Part of a small language model's weights.
Size: width 224, 8.15M parameters.
Architecture: LayerNorm before each block, rotary positions, untied embeddings, attention and MLP in parallel.
Training: a variant of SOAP for these matrices, 396M tokens, 3021 steps.
Each number is 128 + 32 x the weight over its row's rms, rounded and kept within 0 to 255. Layers, rows and columns count from 0. Numbers have three digits each. The size before them is the row's rms in percent of the matrix's.

# layer 3 attention output (transposed), 256x224, rms 0.0551, rows 243-255, columns 0-111
089:108160114150119104118093131125165162107152119142135168155103103108070146125159087114127108122102119141181165139164116108132100067140132089113163089147144138126108145158142107153139144103145139101189177119204140126120096123077092126088121128060226120127149120105134102095144130138155110086171183108161105136163125065136162107133047087131
092:141083192070126126105053146117165149136118147115132132130148135111178234143162115134090148090124137124177062091142093098110073202121099147099088103154163184122100118132080106136115163134139077126080101131124067131086123083133156101066151168128119120149117164102170104121129123132149091161096169067115120103061185094078114145092143125132
088:162123079130107117177083165183135128095067137111096215082061069082162092106149132165091194041161188146149072184145125129144115098167122161194120172112116158143159135167177068090099126112134105108105126142149126117095156159124159083116145074135130138195147092137105071094105140159196102086127108152164103133164119126067092135118153124146
087:199163160138086101121143117097155189178142087153176064145131135068109118068156112139155181185183099099122101114100156054134128082174116153182195114127173129137095131120153154124113120083161174134129245186188112132128138160120108139127108176113139097101111155103139097099154158143109102121118114139133146144111189091174141092122158133131
089:136086117161098158090105128062120110096118136101150124094153071163107158123169152109110077180112137072107127129134147160151129091106040144091058152055115116123139106161132115113141139157109133134083156130161039072104090129129134133168104149064056122165183129119148150155137114123180109178183151095144176117122093130167113086112166145091
098:162094133114057121160142161132136119171048112125151119107186151127127131117136155148101129124121138114177132140119159103080123140140112170107155140142152111102072104157116125142100110069118111128154118089082051133147096133122080149108118156107117121100096100120096173099120133117137134134106132144131104108153106137161146135111154095074
095:182102169144119122150136131129118116101177141064053150113174066111151155104119118155042154095129100203128068142157123151143178140148063124114134123154145093181120114114153124140068113100135108124133152168139159128115114125097086132056138143080105109092144132074176163125110037144111111164128201093113143150116102143148140201078101165100
088:080114213150157105088071108168138101080157108077101079138125121160149150106205031120085151126140128123158096078116107148106105184098150152145172166102098118127166088114108118124154159133140078084119125137124160191147105089102125150087114131091166159108085082195143054169131082185135103176070127134137115126056150126123115132113160098108
097:153097158148158156124104113142109089115090114125115140138209079118133103098134142108108096159146188136151159144126115143154165152095119062095159126130184137180190162218100099066106125097128078129150198162143129167128210134162137151135093150128055102144111183109109173120129141209116144136114167113155134128185151092165142173156157115107
087:109153095087168106100148127106059218099087126118168092134133098130152149113131159098094169102131133178082150120143181118089101183148138132130162180138129110136102120197124128144152129151167101126104094151158151074084106107158117127119113139134131145178118160140075147126174099112177142171125203091111120122086117101128089073161147117183
091:119134087137064059139155132156109119117180128103147090158151215150150140116070215185133133144152120109118081123151134148140092070122096137176098113087128117132102150136113089157129083118127096143069081096149124148139161100088142084142100159087133086152079157087112103133171130060150134079139064128121129155105104087095121146075062137142
093:125122153101103133168091146155149091154099092120154063128103137072194133106111155162137169067091094101110102144122148113100144178080097146101069089121115157117068147157134123124089177124127179136185143117140099132114134203160098083118135094150134086084119174137149195158113082126132131137093083128114126065164094076125113091095110067179
085:144153130128181228156141169113124143120152205165103092102145107108173093127212131196132057149187130105140079178171199086149100145161159135172137106169134187111122151131135126151210138175130156133077110178118148137082105163104114084171150083139127156110126102081110116092164098134073151131128120142125118115150123124107153172161102105115
# layer 3 attention value, 256x224, rms 0.0444, rows 244-255, columns 0-111
097:175146148180157157124161151065148103138160128140142118176140101171056063178100149148109139125105149155170184091184130154123191120103138111142101137105122127078103071103102081221090160121131151176115077124110131121127155155111074122126142178131132177208110163150171097118121165094115216153121108142155171118128156164095059071106106129110
091:132094064150169164097124098117144117156121150110203160167122086073167123084121144137113086151123134107164082165197107079173118195140149140132173155181125165126112155132121143100152166130144134120114157078115123064102072087129171099127093103159146119119140175113123170100121169107147121095140079091105138090120178102142131160067096153104
091:137134198129105085128110121127159109153103079175213081149170134111088150117143192170101125123150145126110076087115171113136108060129121181167113097082111123117103126122112118115098155089146073104156146124206159109096124148164120118136125168123177129069162117129070127152147082131149156073105148169075144085178157187101181121091104168104
099:147111116111132110165065088119142140086219097129059115174167159176164137098085148111130123145141072144099197116148160137159153132136156106111158150088123106142116102174143155138095122128096056176186080130152177178148101116117132122153140184148127077165144142151154139150188104210131141084165097091124137129123119168129103114123170092189
089:151125124081116143168131112130152135156073085068128082101075135099148105190120162132145138164129121124145136185133150143072108102155114156174133112067107148155064138102157180151105125110137115179144140172032152150155146178153068115114162150124153061128094163099159161134122094138040145136091148118141109106128118114130105102207119137145
098:152141156149128099145060083119060172083096198104117081185129121138127143129118105100132085155085091097135096167136062112112140169072084127125070115103160110170093159101154123126140127185157140159125109121162171163127138136076111159081099166157054196135150147146141139132145142086116165141105124098155173130115146189111063159077091186119
091:150136078125150122024089154109099147107138135099130091125088060110079118114096047154077165087176089121140135129154145177122114168133193108103126156113102111160097161079121112122172115163102136146155139132119084182096142152124132125124101105145156133146128158137161165095120128119145172159084153113103073155131164139141165092161126103111
092:104175140100091100139138095120177121104171187145097144139161124139090171144107133098105098161103161185130093152142091176152105112097155156129122114087143130099160151187154108141165127105194081137137200099128141102156116102108151206144161143144138151106119145181141148116166081109159060141162137097127083116134075149068132079146138153087
092:108112140156184113151149132116069133179133078155155114142125101144046111113099087158095117186091092137141187115158108113095148170111120126072144111095111096087112098164162132133047081160140177081123087078121103138081166159176092157107119093133109126126174127157122062138147160108125065101088087083170118177101118140110180142148190103113
099:189087128112116119201169146131118093136162076139118084137161122101159065107113105205144123134147164079059127152091087120165156146130131156110127098071135184169118146122061074105071126149125125180109117157147147120082150132115121104096180110159069163117136154152079116127162082113102158128217080122102137147139086087200162138074097075123
098:144113094168107085134184112102147149116077119110107178080137142156120085116123170152115095128198125105148179135156119125116098121138155090122126076128192071141073122137226138125125155097041082155124116152096160128109156163124115113157131144149169131153097134117086203130097097162122063163123145071137119171088134124098106182137113160151
087:125119174141155111132162131155110127154126113108110080150080139119155114135134154079063108126141123160172150155093139087204120125138145148054135119097134139102098181145113135146077143118169194117096152072151155101073092141125114136146128159118106126092125120103147137164154132117037100184145129107169138133120136029154198171093109090077
# layer 3 MLP up, 896x224, rms 0.0634, rows 0-49, columns 0-111
101:114131183165120099144099139070110117182150142111137108131138174085167183128126143091113141142166137083139100089097120140121154129122155113164112105098173166173155111096121106104150114084118099149078119092147027111140133136102157119097149144134159096101183145153131081147105084133098129057068144102163066106123137163145150144165099130143
110:170109078120113116126219183096082141142161174165094175103107127157177061105136132152126139142120080103128127131122159114070152154109095129110154087139138114109100132127154180137171070104139140143118173091105163088149108120113152155160125095102140099123160127131153155165147142132169144117161109084078166131148119118135136116122126203171
097:076107149170120129140144131190115127104116082114078141098155194156083088082170123099079106088086101169104099129060170128084137120141135125150089148098137050090148107123133187117098119128143230133140141146159120096112134172144130214126146115114149115138152110082120117183120113182142076097123138125135164177076120102093144112127071154084
099:101156172157129156204155142136160148121102084153183183128149158109133162068175194135145078119164123097132094098052113132138107139132117103067151160121192146150106102132174151123160133120125145098150140142137156087220146085093149148141076116108128144079092149122103083129113136137125128148097160171144199115131118118136178077125094127180
102:146138145157094174108143132140159075147158103150097144110183183128088103146113159131132162139127105113213109154068143155100150130130151159114186088132196129171109152171128186206112149090131164128120141136083140120087076158136115139195184147126164133108145130145115168135127135146170132130127128137216173109151126108121124133155121143120
101:197126105123078089164100150111153115125094060089120136153106152126112159082171170202078151211096083106197122085178138133156160121120149142106130107101145172112117127178175142178157195075169112114082144106087120077144073126155162113101126178123120170153177113129159134143141095073107094168129161077130142130095095139122134084133168151146
095:153132140166128157162172152127148169194138150170121103152112064156173126121130151127122178118092114124107209108152093151138161086111161146081109100119122100127115131102139119172138121148136152174193107134163120075123160171184150105142157047114139084106106144148129229091149101154121201142162174206109082170117100157124175106159183115153
092:108095141113066130120069074074174096125094164112128089112137174102137159124148099130140142118139108139148104194160177124104106116084149136144155122133108175138140174114148075142092100106097107145129119161081117123120155105121138180141161154192162151193156145068146142119133142090080127102213180161121088182080124160147161107151094123060
101:121098089132062108153096145145125126105141126153167116145110141131171199185106177171100144129092137180172105124126152142132123122194096151149138139108106162095139118125186138162165132150165120080117140131156103076102171072126100144149121115179117180158059146129102144161141090170204132107197052132131102128082175114131125160104177133087
098:192132125119069176172133184157160056133146151140080128131068122123139068128130101172156142131058119166109094101151096174111093094114123118154130122088117156139144118194145193150200100151123111148171135183142147119111145121179144137154111121155173162113153127146078107138137107213151128137117179140146100145115096136146117122137169144092
091:074146140133103142129115166162063087190117107101102075166110139092139129115121079125138106066153186126191201108116102070135081105106171161118074161134099089089141142116131173191071084162064095126172119080120100156106126082136143150137150137108123138099103140139113165172147157113115141092078018071126105152072118123142174088081150131156
106:083120119133131105121137178154129113167123110112124126102109184130141092154154170108200089159148099135092136107103147113098143129108191037139112118083146095143152129121116167090095091114108087180130159167090148109084111163125187146086220093111176119087111111185120162113163101135151136126150137152138080133165077079129153079150137102169
100:088137167128144091149129095130179124141172138173141161135054105115129107141133122182086108092152139142117154185121113133064095150100118046124139084124133143139154102128163146180211147154202079104206120125088128180127132097156156155185107151156121096108163107111147069106137153103124212146153144093137186132131105125117105122156128117147
098:109126178139079169107071206117137147100134138088123089106135158107097131125115096178113127119143096143114111122075173094155165157108152135127181177132113175105112130111131165163105192184169100186140132073154123169121091164148155132107097093204179210156114170121124105169106166155116173159112146098082135101161117146207158077209133138094
097:167139110126129116159125132150099158088099114199145087147090128159170158144077132114165110170113152197125124134120089063113152166113142123154103052111092134113106131145071096102155064175124078183091149134130124092074121130133098095141124181105169118124114156093085113117143203150168164151113138075112120150085092126117129122146071190143
096:130200153117042080151167119126120155084156191160155184128127133146179122170119086092146110170172092174080128191151057144102098100087095145145146128116155116121120169137104094156094133107087157143098167120123103118142221123128121174152125134142108146113143082146077096144133109166134090115151168121177119127183121100203152138170130136099
111:094096109142111150190098123185145094119113128171150118131148114186135129110118175125089101131112170149167161089141104142078152133155101147158151097094097149141142192147180144130169116079074223103089189112109108148140150174133143108163099132098134208075064093129142147105143085109135150155179118159142145109125180109132150157056164136075
097:113135160136156039146090175082117092063136109099145085110147167129132174167104141182104108165138138097149226110102137122127091111163156152171163112106103132163107172103104100140131110117068112111160168157145125181124159145105098097149142115087103133147191107155107136106117126108104120188133166151085165156119130150142099151117126148096
098:154155112094129145154151094154093102128087173173080130137165086171170145146114155140107136125167096185110170158196147094136160126157125132123148106091102155131110185096093138129133115118145146097161105158116172152227129117139123135240138123109071164092123092066073136145168152150106144095090107145106095149071131111105096133177133107214
111:154156152151092121177095118122197130121111136136154119123087137147137118157144137082126145113060152130166063142131103127155122091161078144086116095124165170183114116098070171195121127084112159123115144148175076191145068146138148096130080112112127122081229066151114107149094114132110129135161138106154135103082117138069157110106145210094
101:146183140094102160139044098110104096094100141103154130133149132151043137076116071146152122105083091162239130131127186169165134120120130116094176148125075128149093132110100174100072119072138114129080130152091102129090157146171126187118121122205185147090143143162141140119135136153143111141163117104138148115158144116141183155124143080092
103:090137171198100115130186080147108084173085115145125038119105125178083149127055098194150173131143134114143163176142139097026130136101078167131230137120104155116134128074103108121127134101144109124145092126164121137135131174165094110121144152103167115132140170172169126133147124155117153069133107123193172123124074126127129141111105126094
087:177213021128120117111189152159159109126143132150125093131141156106122144165142108162105185152133119151118123081150172159102186145132085175138148092121090170156141105187151122134119112171154101171150130172133184124098090133116147086168144128126155146197068127103118168137120153125121101148134145132155079110145190085145066111148164081068
097:160134151117129194149120121143105112106147150089104067115090156128122128149141104138150147145144157089142154148123122144166124199121161146106109117068142135131115163142140109123155130138125169129058114109148116084133179149139122103141110168171094198123132122099162099138156112121177098133118109182087155135122099081150149148148133167178
090:124113127087142169130122121111097119110080108098116100144134153142142155179175115135125109125104085102115172122109152112158148088057183133133114156138171118111216145123093057081166173133116102132171109113152117139067092123120130121140102169156138156140124067140104158168119154146142160112114118154083155105079175149157104123154115140109
100:122138098177127160063131133135142129134103143114112093085075211142133091162153172063116141114128085141161179128118203165136126150072068173164169146111092119102175113092142092176175054109148142108125156074167073154168114190135143108135090122155177133107133105201161147135109146088100155130118131123150154141134083061177142099164143110120
101:183126104096122173143111110177095125193174129064119099102120152190124111106154199112136159157178187108153159183127177120163096132132162162150158084081131173141114152117163099080098192130148116161117189167081073152165162149101104115138150125144147100075125187117138181131182125142135189066154142191148162151133103134053186155125147114124
102:141186115119113139126151159166162121161150135048206140109115105174160124173162078134174124141151085113088104131083152098150127094143092127125083087118102140148116098135116176116145155063108139120085163123101101149170067096113129079159149141192153119125101151144140126131163135143098152114122119116165193128162158099191112117167157144138
098:090136090138140099113102150172170131071075116177114090082136091138187139175138088166154147131106162155127096105088128112099054080120097148115129122125175158082157111141132170168155115174153103155094114163223135094078183097162143146107142144129120117119084143132125137107125137097191102118109154117152109105058102107078148144140162141094
097:101127192137099177130139131134062135097148079124191094132095150088103198192092114131078116063156159101115128108087122114127108144146098120127155127127102102169122205081121181145153107119112158093121117143116073148104107132160168160108138138112087094118123139168102117123116151130131163106178077093115182109170073073103132100106135188146
097:164130189147100083118100128145150195139089158115141055183072171171140086133164219100125127163138100108123115106143105072128114156137155100186132141181104085113133155145110132062132124098102138155068173156099054143131168086090151154097109106141095119092093168123142161129116106125108158126097107107100151131133091169120114153146122140045
093:143120140147096153151171162142092127146173204123112116169056100124144065145129173092113166134116101094109117127096096121079131138118080144125132095139149143130107088159160092147152167137134103095054160122146147112152094109074095130105159150157134100097113123179086104126146122179051123181090077158134116124094038151126160117157081103085
102:065096097130131154103106140117148161145194128083147119180098127118117106132131187079116086185138146093127124068136125187072114098178137145126102102072157190087100057141072143179128155094134093125194124093082124136134114136181150165111090187116090162126121153149134163128106121128151163142117094148150159119105117118100110066092136146103
101:124112143167092113145145120134133157075120104100133116112143134166130149150089066101144126182113121111131089126109122128107108124070154163096164126113154129081140116134124106090119114174109172153129145092115135071138120128129138126166130081128090124037077103133128109138159115149103157084130140105092139063105095141161138104082134131180
103:095195119102103155057133120133084109162132197094112098108100160149182165118135110130177149189137098092113150167125144138111126126125151107125138148076142136113124211124143095116093136127104099100087163141110101095160114161159118130079140100140095100137160094146104191104096158094113103126123180158150141058164116124106063134108106076134
106:108147180125129123067159135120046145168136145136117148102122137101096108191128141098172082110115152066124103105147115173126051129092111119095123124136149103183139180131094040148138104127158136087123135195129138070077157065120137148102151158103106160150105132200136152161082113129161176159107150094105110130143112109185104077110150162080
108:128104123176074106130120131128150097159109178149160181146161100140176104098128142167136087104177096148121177071148103107146134113134143151107153146066161119136144177098064178168104178051126115136130155160107104162139109118126162102160148159068132202112125138095103147166125132164087157107129136106141199114131177137112162177074122160102
104:134133123161075149151157142118165135143209159084129153139100166144102127156106136191132128122098121161106146097129078111195121064097194169076138212131130071151071159152149142098140132123119120159031151132111075151145111153126157132108128198191122143107126143132148156164174141103197178142151151158034156099194111139196127111131172108146
099:122149144090104120121104128129121203111143185141169105158150146144141118114135127158119140171148088142103130128124096141122144130133144100092112117087142084138090121103074132143123154157128134156048111143137122095119119142114146132164147098107110130170121075128069161110141129183148134171219128131079193106123139174136106090159150109127
095:142144120149119137126101135122154092136148127145144085115085081112150167129136135159133148153122166158130121179061106160127143109113104109122070087112120144123128104137098117159147075156147107125118090081112118182138047137134111216090020146110180115146181091109082089111095126134126146165136132151125131056204124169065142139154136087122
099:138154127152086122115165145158095111150173120110143138148082134068155131079172114109161148119174123050156092089147076116121125151154059165078145129132134175136085148127058143124144122123069156095083101120152117128160173121144122144131141157130096192094143162117148248149145139180091127068091097114118123109087188164147120123208106104131
100:145117110124157134142131111136067048122162099099114099090078091113185151132166071092146142121166161109160067169119097119089107162092119113163149097125126043113071075162137118039119209186102146126138142126102113164120169110175091138152154167124103111057127114144134151169172160039093148111098113135120172120106147173152085101131160146090
103:120142118172131134050090156163138108154135119123169156137106162143089047192116127155148077125136146111127151184117083168099098188085157140178099095150109165120083117090102149155161171112118155129162110165131128194174103161085143123163195126190071136155153174180150114083131149136157101122101067100137093097137078147111154139132146157083
103:149132132105113120083105115139065077094156165174173184080103103109115108069123155131136107176164068107135158180095135149108131120142067214173134070138126162085128135099156112114169062122110129182157117149151095101199111135168151117161177157106084177096137167122097107104165094155154127146078132131116164128131115090081195141146102139135
101:166102134156124113119118141159129107189135084118134146130170160104123171203132115161137119136110154141116131109157135156093145163171049094167134097167197132160174140109102075123109117110138163074119104081175117182217136152178100147134141151180145096165166114126166127141157113143171157147151110174121164118065105124094164108185088117160
104:135091123142131157113155106113127097149150169191130120176159089121105098156115120094155114118129104163114178187113109122086046093106134139124114131194140086069120090176151123119118094139200176121135142083116135153102092153113160118145211174171104152132199105185135153136172107117121170094139117150041089143113127163124079134069115147115
096:143131141183123153138081173084093158106097123150145146080126125120122126075148141075183128126129127123101161137074118158111122128109089136083097089151127133189096168169136105182144153128155105161101199115160109121214156149183128133113180153127170074074149129133132095090121179141115127095087087141135089170092092192119098149079150137143
110:137108093126119181133105152148131106135142175120170079099140142086164122128125142113134116153113148064160172123110146179129154106144098066150060186107120095103111132110122159121113160157075123124071132128151144154155123096128188162108139138164154147100096112143122158160078142140091140080139162148081156085098154052159124166132123092150
103:145166130084128175135094136186101105162104151136090145078101122108112079110131161090064173153165143159151152123092146112174125133172169081157134063178154126164124122099113071133117135184108115151057067118085071164132119130173166101112116093139096156126125131166126119154127136140116115036122156132088170132160128140116129126172206161095
101:153143136147128128223186082103085119132160159096216095116129129110151149124153104184208137161117124196170131184108179078166125169130143084093150124114093102119165151163076130173146144138095140080151195113180178060159097142100135151138092156149093122057145088161124109106084174133170097119062138174102138091143157103121147185150142136112
# layer 3 MLP down (transposed), 896x224, rms 0.0633, rows 0-49, columns 0-111
106:175176131125127083087114123141138123194087094157130146146110122133147194136144128149158139095110135148072164163133144162160111074139167157206105125157177106141168103180121123104155116132132108144106077125198132166112110074100214104159088076168145127131124136153103175179110189079123110129145094095217116092106129112091127140073116084147
107:080122070175115106161131096139092132128144149080127138140076147091094184189147078102073135109069144156106110092122130167120136088151102126111134151108112087099139104127093086125123133157140090145197124177098147099206161149127172114118101098182124157065087157141179051168111044106091111101163141114163140079065093174146107126144182057098
085:147188125082146107107105173085141161167146165116134135164174109122127176126130092122178174155172067141126127162149113094136108169038139132096098107100117187124121174135130070127149149145166070133115154094154117134093154067177147108164114084150108139119148132120124135095098143119095150149175084095124044126185158155096080126139177141136
100:140118156082070124159162110099140146111086149095145191142181094058087168123157125044130155141069152144138133121113110095139050106122109150111073141063180168159140091163065144107112107140073158094123129109128111120115146176130128110117163155066130091137178152170185116116095147125121091086179120107103073136092167143133107167150096141060
102:177124188093100140123165103170156135147124170130152129140100112162152165108095103117101104140046109142091092086150090098141118118163180104146176115166167156136167119116132142080067111156171082136149179127129090144170156069175121094120109123102117198129134124105155122122169170129192104114146113167045105117127169095080126119142124148143
102:122138073163183099143120101118114180149082125141111130142156147069127186101093158129127170124151182147123118134097132118074108128125117132174135098160134113088079142090127084063104160130067112184131166134078072102097105151099059191113186107116131156107101105177158160112170140121158106179135163106091147101122182087154112113156164156118
093:093098119127154152103080077145123107078132118096181104179140098125075161103102138104144062135122141131151065115134131137106152122137134054160118117147181155124158126138134155111116158101126174102086141103076096107118110132090127104145146182149137176108159083099094102092093114091164104136153075050122128077129159113090054189104066168106
087:092127133085124202158102182107107128149117082110146164138144046162132137110134105115098101091136182143034076123133155192140162198100087161157106130146143084105132110152126145135138073142159152128066178081101155115114189126150120122152165183143104083128093081095127149120148123077146093174106088094142106113093138168145130111075158128154
096:115156149123163195100113123142068163136149166080142115121061158124102042078170136093135092099089138111104118143128095118074181072120151143135084135166107119138135173182098161089066113151105138155143088182095146136112082125089174129106123142101096130143101162135169126099117135115124136125080169076142116129137105097138131110141176102153
093:061146060147106106072153103093142185115089109160136131103119112152156180133134154108091050137140134148154165160131140145138163168123134123099135135146132128118158137029065082093135202169137160093132163112125128105121086133110143078152172091094064092165109137105147113130120121091118110126150101132110083180155194138135113090122152152100
081:135124142111207154115138142149213162122111121172128167133133115113134134135083184132191113195083069125142102107147142137093186145158116085111207111150189133147172104122112156114150089105170154166120090158121169114138129123130141119081124131127132132134123152134130121095161097112095095108168183139102172100110120080080067170166097123148
105:163069108145080089122170109105083196112130160094216080121174122130123113149141119124066133126139154102114108147138112074110124095203133113129104103108126106087143130067112111119132155109139144110114064166095072147145135076113064118159097110162078123082101107117125149102086170143150125188163099111088149107110155161202163121097107099145
099:207079083131158105127098114120127124100090155139178093093107104132162103119084136146198166153173178151138128113120086093147106117113146136157106144077104152092105155093159131181109076138085093164125106136092124084151081180126069128168131161106136149123114159125144108073132177098165100124076109178118207074099098114170108113106109223063
098:176144106170164153124190169108148104068166152129123103128134117094147070116100163130133147143146170134127086139179094117178175073167151151192160160104154158135171073188129144077169107154100171155029107165117162127134130102137074108164164197121140115121145113096188098103156171167126091086154156139134136104156133106113112120111156121180
093:135158179087150210141142135130109153135246142113132174143187108124134127096161144106133139153118122114129161115126148158156133143068120188163127130141190118134095141162176075097192156129119135097118120069142142107157121101143061089174142116168130138125136083111177080118173071118134097150087183169156113166073154157081122146118152055130
093:147117160103075091142171175113100058177101116105133120157138192166104084102129123168079138102102105114133195144149175125166138146132176163119124114085133106109151085165131108136186119143184084144142121127164157127155160170116148097100127116129128098104147118104167102160134175153140146071137078162128191116101090169131170130101180127106
111:145067117128124136158115116129127143137106112134134122092071129111065126155099114068172111119098161202076133107083188151077157149182147095126113105174111202110147089153166107114101161093134131083047104162097117132086124149185105085094126090119190111171178138123144093108136154115182133104152104054148130145143097170119055087151094075135
082:094166097169167193151107060145116155153187150129075140116102094167100063097152156063162187091142082188095047126177120148158167182103111116102073070162133133135138089136111147112102102125126106160115124161097108105149103112151156166114150090180126141112116135105104144106129083156176073152130122073123036131132145170130158149113100098120
096:108132123166146114144080124153160107217145062144044163065112123185049107197114158121131097186177088071123091159149083135163121192119160145118127136120111164123147049149089184150098168131165104149182174148121136094105112174150151070093091131103113151164102131158132140169122110090126086102128208145069163140148114089117119103156116072113
114:131138143186044115125149113131138075135054131100133155105075116122074123131102123142116184147158130092147090058074095153161097148094118127053168157118143106140148127142093111144115162128176166168120157113095090171147107162084166145141092117132191115167146102130135127105159169144078136103138089068158146154069091155118135106146131148158
099:087112139107146147092213113188136065145150079122130118144074112104105114129185162092149148121088114175124140159104111114107131166150109134091112093122132144173102127174177174159107140178133123056127135153092079123151160185085192108088103126111116164130112182159152189123134146182118063165111108107127115103120109212154170182092056092137
105:147143105131109130119156069182133102083113101142064114144097175178130165147109115188108144154067164122020125077108120115179146125203103131167159154178147162127097177085158104096179115127091156161118176110168103129076146129132168115050145154143139117177089141138111164127102108115154185063141148179131125139144114080105203112115127115114
080:103085171093168138095124137109101169113164123085184169179128101146152122078128140111127096150122106115113104167115081103119060084090183081099107146119163079090151149047085167114128124142083134146118109071099118098127172101144118119157106147147144151074161135074135105162131130160153148060119135129105148164132095167077154120074101147162
099:165061141112098144138103119129097114147053067123139126148085159131118205101129158111158142133104096112115118170091131149161136106154108094101166120150151192143120056108096153140165084106134118105082176103171172159122121173101124171136120086120114036112132132117130173122047085136089112178122170098110116062184182075136158102134108195144
085:125151076164153101120208128171106128138198136124139136115118091123148132080101078105096214149119153136144061181128089181104141152200098135124146093136139116189052122119125172129127075143134166119144115168105099182162124124153147146181140168087139131127101168113195089177131119106029125136171127137137148164197095095131166135154115142154
102:133131112070090146131091144105122102163143099125098146123184032119117116084175131113173152133163118107103117112120061177152128161179136082115117106164088181131096149124069102142151121078115131158110123145154185068142121071105140100095117108099102152131145154156117100194124127145101123159192144167083155072102061133159116147146138134142
100:071141158133064130130141134125164146096081161105103107098147112181141085151106175110087152117137151125144155060164108109077196140102100142137086181116200142133089110104192171113105093153185100111203170083128134115169148165141147182148137163167156084124137098141154081105165177108181090144113110104158088142118146115168115090110142081109
106:068147133123137122085131137147188148090114090145094119117135139149111102112126120099117137120152084106132073119154160087157130153151129152176162152157088149088155199088145120091145134125204206074062131049092136137111138116120142074121115067156066083108108097162117101125133099194131153110184115112200120185148188140167151113110135134203
100:132155177115101145137109129192142082178239092083096103169135126135040134110107164123151119134160108114127125166195166171147109160090112184117041107078124101108165159157136062085146177116149114133140144167115198155172154088146124152173108126127141107150118119117110131068123115155114127114147147133158134169181154197145140142163124108160
094:167061042139160182183155120111143087144111144136085104128174132159162077099141109114077140118187092089117120160162086121080122123112074157152097091129135075140207119047113157144077108088122104137112126154132133083091153127088181082081086106134114144134142088174147091075127126210126142102065157108132064150106089120100104146147150132076
096:088146143114161131120118156138151067156140175153108122160160079104116143136183134170110207126084072177179111182140115074129106126109116143112088090170119142133125130205121126143164186202073121131194099104218196154098091172137117104164082092160091145117092161176101133157145126123138127090098156130185166146128197174108143152098083093092
092:101125162143140122037153083064130101112194120126152107115175152115128098156120056172081107142104137165121122123135125083154126138099130101165117112094135116155110188099103136127141105079168075144105131106185153121111125173203158191131178099159162132124181086072173126130082138116133185097083140122103177160162178180103148142092124127121
098:124099170116110103162133193099157112130093147116092120082199172094076173127075092085118147140125116163171105111182126069126095135118148152117118133124106111118160135095163158077141131133106089135105147171121131142144090118101093116114180117108091096162124136111194113091186148021101111130084148130080040213158161137148093113104129110143
095:173126076157170151114152106094111123121091067160144146167116067175172100136180124143043096175086075158172118183122176086089089164115149173059073093134100100121153138086127158120162123111121115126132103169077098143133121142111091049107134155075130134143144163132133113146115108149104084137110111160106147164132121090093193134129088141175
102:157155140143183153173154115147207136094113149108144098130086111103054102118116180132116104116131157183152153082133124153094113143168121147232134080198135140116166120124087083173180179119137123131122130203127149126074087109100161124174167169158146161186120120112126123166138145104148163102128111107130121197116163140176141175146098116123
104:097101204153177129123126083155178116145061136165150136133075143145124103144140179116147110207173110113170148089125145138135084118156139107140140131139190166148148145174088163118121105111150196103163114169100116157114082119115122121144117135140160109162099146119133213134159144106138158107157116164149175122130091109174165126184031099047
105:077149165106073110182144132140111126130141167125175088154135153194089162168135174138091171129116125123096072137178105098169090156116186117137126092089089160191170119148155133093138114156126162154150157169175123128129137163109103168057111128138171114080204091148213116138116068126133135135091145148092098139134140165111150161123123146148
106:181134111086154091132124169067125144132208159119176135200156148082128111088137083079108122163086107109099079134141131106103138195129170169211157144109063098104079123109108112141130127089113098105155102100147149094101091185163119069141118134096123125117179106186164166167109140140106113114137116149114096118118215118115106084141161125133
099:116106174157143100103155161103102089111122094080120099130122094153107124115108140098114105105088095151101122112150222103190103172084118138099132188123135146131137115127126094144187138127163190131192156042106159142194115109126163099091129153156132164135182125095123106115132052127187136069126092062138161091133167138112090175164073133087
107:133172072077150090170074138132148068105137102126166136127139126045098106157106124119150129060105157107116117109100117108156138132131129144097158164116114208145169112166060096166183135083193104167135100099081154116116069131072107187118089103109138122151237104047115150125147134162130146117166093087106094144127157126146126143087153116183
105:122200126113147116110105162149141135119110103173111130103174133152133119099141093074141151132188155135147131098089131100108099134099079124107126168190094103209122187117160141143129190056158139096128124131165124125117062170116122135170154129138152159138155106140122148105088095078097151135153096062191117123210094127141164083190133145175
104:183120065109160123144115169064185159140182100141161112156096125141126096044128153143136115137105123124176151147132059121150082124133157150139122082102142122137197201117145058105146072143088112130143050128147151124122113111082195159166131146122092152121235143121149129157093156184137174097146148122107148161125130107134113135116127176136
117:100127133128117135117103163137116104109158106071109135121132106132160125084145081091124138115101154176167169109078147131175089108106114137143139156092104146133097133120110092119122180103146153156107123130044111153153147090120125160161183178185103154211142158141144139107106143117141076112131155112143160102122063082093133115126116154116
106:123159077133086100154087071162090115117067080182101122071192136116114166156149148132132098172148057055112162142178076159157142110151165118040139089098124104120113121177118130111081087100123118162151119145180065149152105118097145124100119154101173103122137139093113144130112091098112121168112097135158148086133083097148132131091179128153
108:166108140176108074154172105131127120127171119076105129125125133107135084131091124147094114149165122102158114188089149146134070091142075117154124220125140093129142140136096227159120146098127204125135099073137104194129133123106064169126153135117144167192156173097136096076146104113103136171125102094115163129119117097128088150138148136113
107:120078084147143117148118138159121109097152081145103031110127179112161167122139143129135098154108139101141075142129137171178117090114129142149097102084079114191124165120140101134134152169116137116098141093141108183104113156134042151082093116116157070143110120210169103115135131146120093094127132128116183088129121119185163122112131120133
099:121136171083185114168160130117134100114100095097078103111122080087138157069079150147113085062089128118157093135057083162173103157150126119159147113096158136121077167168081178194134112116108136111123150075112122085151107098142165102098131110121157077177109112126135083148104152120177099167101159099113133186143141115124113117086136130136
105:103106177108082144109065127074150073158120098154081112131145105170143145162152131129160153170170115128171128167108084110188087206104162077096134150173141121171088104127141133158175125104099161096133131097138125164073103109205089110181138121134131103180153096111159157064151133095152125131135135170141150121151090127163127065106144109117
115:131125161115137116170113118121064170148111119100143117174117140131136078187095107123124111139150124153123154156133119085146103120119101149069141142133100083065102157230116057109134174166115119124158120166188100161116141143094121113078188173126148095124136174179118175151114149151112109140153157126132146178189113116151068138037149091131
096:155163174077109106045124156154097147099169118120102129164180157146128081067220153127124114070093108092134139142210120111111147136145140140160087151128146143127136140081170125066148175095122169164098171159175118096145135105123097101111201157174138122093126155180114109113116091148106151121139188142145163106131164101088112115139137163162